Part of a small language model's weights.
Size: 10 layers, 2 heads of 64.
Architecture: no position embeddings, no biases in attention or MLP, tied embeddings, normalized queries and keys, ALiBi.
Training: a variant of Muon for these matrices, 108M tokens, 7006 steps.
Each number is 200 + 40 x the weight over its row's rms, rounded and kept within 0 to 999. Layers, rows and columns count from 0. The size before them is the row's rms in percent of the matrix's.

# layer 7 MLP down (transposed), 512x128, rms 0.0667, rows 328-353, columns 64-127
096,218,254,239,190,216,213,160,204,226,217,159,174,200,151,188,171,216,246,171,207,209,150,145,153,136,177,164,154,234,103,276,124,170,177,233,192,211,200,179,116,192,168,264,220,249,246,195,285,212,178,153,153,185,214,259,240,218,221,178,187,180,209,260,192
089,201,230,201,174,182,228,174,191,180,157,136,176,150,206,237,217,89,213,210,188,179,222,242,198,167,227,234,226,182,202,183,211,174,227,169,217,195,185,227,242,157,216,212,202,242,163,200,213,212,276,235,231,225,221,166,112,91,114,113,161,159,204,176,116
116,221,219,243,161,212,162,209,165,249,203,262,276,211,229,177,277,195,205,221,196,159,188,146,196,231,171,164,140,215,220,270,245,213,184,200,201,223,216,230,373,230,221,239,184,179,133,221,271,184,230,264,201,224,233,241,143,183,262,175,214,184,136,152,211
096,250,234,185,259,213,230,222,259,192,186,64,210,198,123,212,194,157,198,214,190,143,169,249,258,200,215,221,196,182,150,148,214,200,214,273,185,185,222,207,221,200,168,140,173,248,238,223,164,182,146,134,211,170,196,207,236,133,190,223,212,209,176,165,176
096,254,137,226,209,263,222,178,221,218,197,211,183,194,192,183,229,219,192,207,186,190,194,199,230,167,164,195,190,227,217,272,228,197,206,225,204,247,237,147,157,199,218,128,270,238,251,240,246,218,265,235,164,197,234,195,123,174,207,175,201,124,235,181,174
100,282,215,237,197,194,259,227,257,148,161,183,127,170,172,241,161,154,210,288,190,120,239,209,159,162,199,166,176,217,131,212,192,289,206,184,216,179,149,160,219,210,126,243,245,227,144,120,228,208,163,223,194,263,175,178,190,188,120,157,158,223,191,218,226
093,153,157,180,176,243,221,245,176,163,155,243,198,227,174,204,215,195,231,292,298,109,195,176,200,171,227,161,195,141,194,250,133,247,221,149,168,205,200,244,305,183,175,188,232,201,243,188,168,192,91,208,187,188,224,203,191,181,206,215,132,147,185,195,174
111,237,220,156,136,219,240,192,112,203,246,73,180,144,195,193,272,229,183,214,161,182,218,286,233,202,267,185,205,215,167,181,226,204,170,175,129,209,157,135,86,154,187,186,150,184,233,241,193,203,197,244,206,152,163,185,233,186,221,221,172,240,202,247,161
101,127,246,157,291,168,222,156,185,194,91,149,181,132,171,207,165,127,191,236,242,249,220,247,192,219,183,258,220,217,198,209,189,178,148,217,216,157,176,151,238,243,192,191,252,175,199,241,174,269,157,255,180,189,187,249,218,177,186,257,212,168,129,172,207
098,257,220,184,153,195,125,244,183,259,169,106,167,265,159,162,217,243,219,208,159,185,175,249,197,239,216,214,209,190,194,214,217,172,220,141,215,159,82,186,203,141,225,196,201,221,221,243,145,191,184,180,212,204,196,176,162,193,190,182,182,235,192,153,241
093,139,163,179,212,213,230,193,211,166,261,141,169,223,113,276,222,205,242,202,154,195,186,138,325,149,152,245,238,157,217,186,196,207,115,238,134,192,114,212,194,141,235,226,196,205,175,211,175,135,187,210,232,165,195,169,243,225,179,155,243,214,184,162,153
098,218,243,187,143,217,162,179,196,120,139,70,202,230,197,253,217,183,130,98,234,216,175,208,240,212,213,214,200,179,274,183,254,214,138,239,185,193,301,140,260,125,140,177,150,261,196,155,161,199,177,177,177,123,212,168,217,223,184,189,213,204,172,180,231
094,157,161,194,217,225,213,201,204,199,151,167,126,187,125,157,162,195,142,246,207,180,193,239,139,176,219,260,212,243,217,240,204,162,241,204,152,191,214,99,190,207,207,234,133,97,290,216,241,143,167,294,159,232,169,211,195,209,203,220,242,205,237,134,182
092,163,209,224,242,243,195,227,229,149,247,177,279,175,210,227,233,142,135,180,221,198,170,172,191,194,192,209,169,241,214,191,183,216,182,212,190,114,206,127,143,198,197,174,151,304,215,139,206,276,246,246,189,243,217,217,192,149,195,207,218,267,192,148,213
110,155,216,146,262,214,312,220,194,175,176,221,177,215,146,236,172,174,214,221,224,176,223,233,156,190,227,195,234,248,174,145,209,239,173,188,191,181,227,212,217,186,218,180,183,272,207,224,232,198,213,288,216,268,180,241,174,218,228,218,287,225,225,163,190
089,298,168,203,203,189,217,177,239,275,170,93,263,176,195,173,211,149,197,146,163,211,218,269,141,227,173,175,265,165,148,213,187,132,185,195,209,228,202,209,149,221,125,176,187,155,239,218,220,121,227,226,220,287,205,199,283,167,203,219,193,166,205,187,254
100,222,228,213,178,174,222,191,139,167,172,98,262,210,177,215,153,85,203,188,204,153,174,214,193,170,185,209,192,89,229,250,125,173,140,159,151,207,154,150,223,175,152,196,168,205,233,195,180,169,222,225,249,289,156,210,133,202,183,205,229,131,96,185,225
090,192,246,219,176,135,217,172,186,197,195,118,206,148,208,216,271,221,197,187,127,224,216,215,187,246,189,214,152,196,180,295,220,164,235,178,237,150,143,163,202,246,174,252,231,205,166,139,198,231,270,165,184,218,238,140,155,175,281,230,103,149,228,220,193
091,121,271,250,156,209,177,209,138,228,245,84,204,313,218,220,235,180,190,170,208,168,157,132,193,190,244,177,246,289,179,243,223,210,226,140,196,193,183,213,147,174,219,203,141,165,254,179,242,266,186,265,197,206,231,177,261,197,202,265,210,153,175,205,182
104,246,207,132,223,251,182,213,245,219,171,235,179,145,266,266,264,160,120,233,219,166,199,222,209,203,243,193,127,227,213,171,119,175,230,187,244,251,221,129,242,204,250,228,263,155,259,198,129,235,163,190,180,192,248,198,222,279,236,244,86,264,247,212,219
093,220,196,249,190,176,144,155,228,169,247,195,190,196,173,224,227,132,244,179,206,252,185,218,191,240,196,193,147,108,239,249,177,267,198,174,195,246,133,158,174,185,201,223,153,179,173,224,172,188,159,204,211,118,163,224,121,161,102,244,230,206,272,158,156
104,198,212,235,173,200,217,146,233,246,120,241,244,277,228,207,166,249,186,217,148,191,166,203,197,187,170,216,167,246,167,211,178,197,253,224,238,230,165,233,208,195,176,184,180,226,226,246,246,218,236,267,251,207,198,159,221,197,188,142,194,198,143,231,172
102,205,232,135,169,197,245,201,173,192,246,203,165,130,262,256,122,196,150,252,211,241,167,201,240,236,207,249,183,248,213,241,192,148,227,187,149,257,171,232,131,134,218,260,255,210,281,224,234,156,135,184,164,254,198,236,232,257,241,244,159,226,250,232,219
100,204,250,202,267,235,184,244,134,178,189,222,186,163,226,195,191,235,186,197,157,185,163,175,197,169,133,183,189,181,167,210,264,210,284,202,234,203,170,216,150,183,208,187,188,167,136,186,157,169,221,86,227,148,139,210,184,200,226,193,160,223,241,303,308
088,169,203,181,131,234,247,184,152,167,208,117,134,229,238,217,203,248,209,204,124,123,256,277,171,216,267,269,246,202,212,183,219,238,190,215,242,158,177,208,272,213,219,179,122,131,187,194,227,222,139,182,244,190,164,201,207,231,200,207,173,139,212,196,205
115,149,237,198,252,214,216,151,254,126,196,224,142,217,214,224,217,176,133,184,175,197,184,241,234,233,188,252,181,166,186,206,298,225,201,206,193,172,180,153,250,241,180,213,234,234,135,150,141,205,239,218,248,235,202,233,181,124,242,170,228,184,172,166,160
# layer 7 MLP up, 512x128, rms 0.221, rows 329-353, columns 64-127
099,250,238,208,224,139,234,155,202,113,147,143,210,152,243,196,215,273,145,140,250,198,223,162,165,159,223,223,187,214,209,249,185,273,107,211,241,176,170,120,211,243,207,160,255,156,203,215,229,258,147,213,145,230,187,264,226,218,182,278,238,215,293,253,220
106,207,253,236,170,217,228,205,189,189,222,262,242,187,197,101,172,243,227,154,275,256,189,176,144,234,161,215,150,138,209,238,273,246,266,160,159,210,241,188,244,168,181,206,211,200,279,266,166,250,159,204,259,197,91,211,231,192,196,174,204,169,176,239,176
100,148,237,146,228,300,160,260,174,167,197,161,194,205,169,139,236,172,228,232,245,200,235,189,215,220,240,218,225,176,214,254,242,218,239,266,189,207,111,184,245,295,183,223,235,162,228,123,196,166,155,179,165,179,212,124,217,114,215,183,185,196,120,263,186
097,187,146,280,131,210,256,121,150,279,184,222,201,173,142,130,165,200,204,160,217,233,222,197,211,263,222,153,233,183,296,287,138,189,163,179,232,182,256,201,211,211,145,260,178,237,292,216,221,177,244,208,158,189,251,179,198,250,202,258,185,257,241,269,226
095,216,203,183,136,223,196,207,280,172,210,172,212,134,221,191,218,166,234,202,194,150,134,167,262,135,176,253,154,125,193,164,186,213,182,215,204,161,143,210,244,176,181,190,130,198,196,196,195,188,139,232,173,178,194,240,237,192,242,186,218,200,215,171,253
099,190,171,201,171,191,186,246,208,194,196,161,261,237,253,274,225,231,114,185,183,191,284,219,147,216,195,252,245,218,249,239,176,198,229,165,207,225,205,194,241,234,195,212,171,202,280,230,156,205,211,160,155,200,142,155,236,147,186,234,254,159,193,147,270
111,235,143,237,209,224,232,217,162,225,239,210,140,240,189,206,271,179,140,171,146,195,216,219,165,198,204,241,181,238,233,153,183,144,231,244,151,178,171,193,117,204,184,178,222,208,239,194,194,208,251,145,228,193,205,191,208,243,210,235,111,155,186,266,186
110,225,186,201,215,215,191,239,267,244,199,209,254,211,150,255,315,244,220,144,153,225,218,144,263,194,187,175,199,226,283,201,223,157,172,201,176,120,162,148,192,227,190,197,228,197,221,243,265,186,234,260,231,179,167,219,198,210,174,256,273,158,185,218,172
105,244,254,226,188,200,162,189,189,249,240,153,203,215,189,213,187,167,199,267,180,214,210,166,155,165,184,232,265,200,205,169,151,122,189,279,198,189,255,153,155,148,209,177,164,170,151,241,199,241,206,193,153,150,154,195,141,197,151,227,210,144,187,198,262
096,148,254,216,165,192,234,184,247,223,225,232,213,228,178,158,159,201,264,187,176,216,198,199,170,229,210,128,221,186,154,153,218,154,257,214,259,191,185,217,198,227,183,194,241,199,231,228,148,267,195,112,104,142,240,157,154,274,121,181,171,142,194,224,165
106,186,165,188,187,205,198,182,224,202,175,184,106,224,235,249,130,190,175,200,212,228,149,137,141,213,181,154,193,167,178,171,166,222,197,198,255,230,180,170,246,242,118,231,235,124,117,210,135,195,214,216,219,186,253,221,240,173,147,145,188,199,286,178,123
097,249,245,204,160,145,161,195,224,231,252,221,246,274,247,196,225,208,252,206,271,243,142,153,193,243,139,230,154,107,217,162,224,184,145,235,154,185,188,206,246,163,245,227,245,220,162,219,183,213,247,226,165,257,160,171,172,200,259,168,130,180,246,231,208
095,234,152,200,196,185,168,246,190,226,169,244,170,256,240,170,186,252,132,220,155,184,244,93,178,243,256,159,207,139,94,184,212,190,271,190,196,211,229,231,203,227,194,156,177,147,152,149,119,214,173,145,215,183,186,163,187,196,164,152,202,138,242,200,193
101,247,233,260,192,157,221,265,203,176,220,200,204,248,235,259,215,144,168,215,242,174,162,195,238,267,143,148,194,140,178,246,234,231,271,188,210,240,129,152,192,207,169,209,164,271,262,165,214,183,222,211,86,167,172,261,242,231,215,213,191,134,136,197,205
090,230,180,205,246,221,198,249,236,226,154,174,130,217,222,188,156,197,285,166,223,253,191,251,150,198,227,104,165,195,246,189,175,248,228,181,180,179,275,146,220,174,245,170,191,171,188,164,130,214,234,153,237,121,198,153,153,188,217,162,178,192,141,241,121
101,209,272,173,214,288,147,272,290,206,165,203,244,190,248,192,200,241,222,222,214,185,224,155,135,209,178,189,227,186,175,213,239,201,187,240,158,205,208,197,227,199,142,177,174,271,220,256,205,227,195,141,249,163,145,196,218,225,259,217,228,103,141,183,274
095,238,179,226,175,177,178,224,220,215,226,180,122,116,237,173,238,244,202,190,156,194,237,223,220,189,138,181,233,151,186,230,168,172,183,182,222,148,170,138,224,209,145,211,233,145,183,202,131,169,147,172,157,120,172,164,193,248,196,209,188,241,145,195,184
094,289,175,202,184,126,202,217,132,160,117,175,209,144,214,145,292,293,239,270,196,198,197,257,325,203,217,192,239,148,176,183,96,167,168,230,160,225,162,160,188,162,236,161,195,182,183,257,225,152,219,222,221,189,212,190,180,169,248,220,231,161,195,279,178
106,224,229,217,113,191,200,198,215,142,168,190,110,178,145,199,185,176,194,286,205,107,222,280,192,221,180,179,191,160,153,119,168,203,194,212,164,177,258,217,230,271,188,236,143,211,207,170,152,327,195,151,208,206,193,199,173,208,235,160,233,188,231,216,154
105,173,217,149,131,191,143,214,197,301,210,162,144,195,241,203,247,215,143,180,170,197,209,91,195,194,166,151,220,168,178,223,254,198,224,177,188,184,204,224,253,130,289,205,208,183,107,187,163,183,128,161,178,243,284,199,189,148,197,216,117,150,177,231,221
103,184,160,162,212,209,216,208,213,216,158,259,260,204,232,170,223,219,187,166,172,254,238,223,249,222,188,207,131,223,134,171,197,184,224,240,215,227,150,180,239,177,168,149,178,196,214,172,238,156,261,273,210,167,239,252,188,129,194,240,291,265,211,182,285
098,152,202,187,177,172,265,206,199,190,178,153,176,243,186,233,225,257,208,231,216,175,214,267,202,188,176,195,223,175,150,190,148,165,161,238,124,238,273,214,195,195,167,127,156,180,151,261,179,230,213,254,116,125,251,181,172,204,111,141,178,210,210,189,147
100,174,187,214,140,211,215,142,197,191,196,306,283,185,178,256,181,148,266,169,245,222,218,250,193,203,244,242,148,227,146,181,232,139,203,202,225,156,234,193,247,134,187,206,154,196,204,237,170,277,210,243,164,162,194,122,229,202,226,150,160,197,115,185,221
092,190,337,235,265,236,178,251,255,191,182,187,229,223,215,243,157,92,208,175,212,234,179,122,172,191,170,166,188,228,214,222,155,203,250,181,207,178,210,143,209,191,179,170,229,207,95,196,202,264,144,258,172,131,203,189,196,234,184,180,188,200,241,114,237
103,180,184,216,307,190,197,156,200,137,188,290,215,204,175,280,163,162,187,224,193,196,219,211,155,166,191,259,184,206,206,184,192,100,184,214,228,210,141,158,177,221,241,163,185,173,196,185,215,174,251,235,211,200,200,204,249,210,171,184,199,208,170,251,241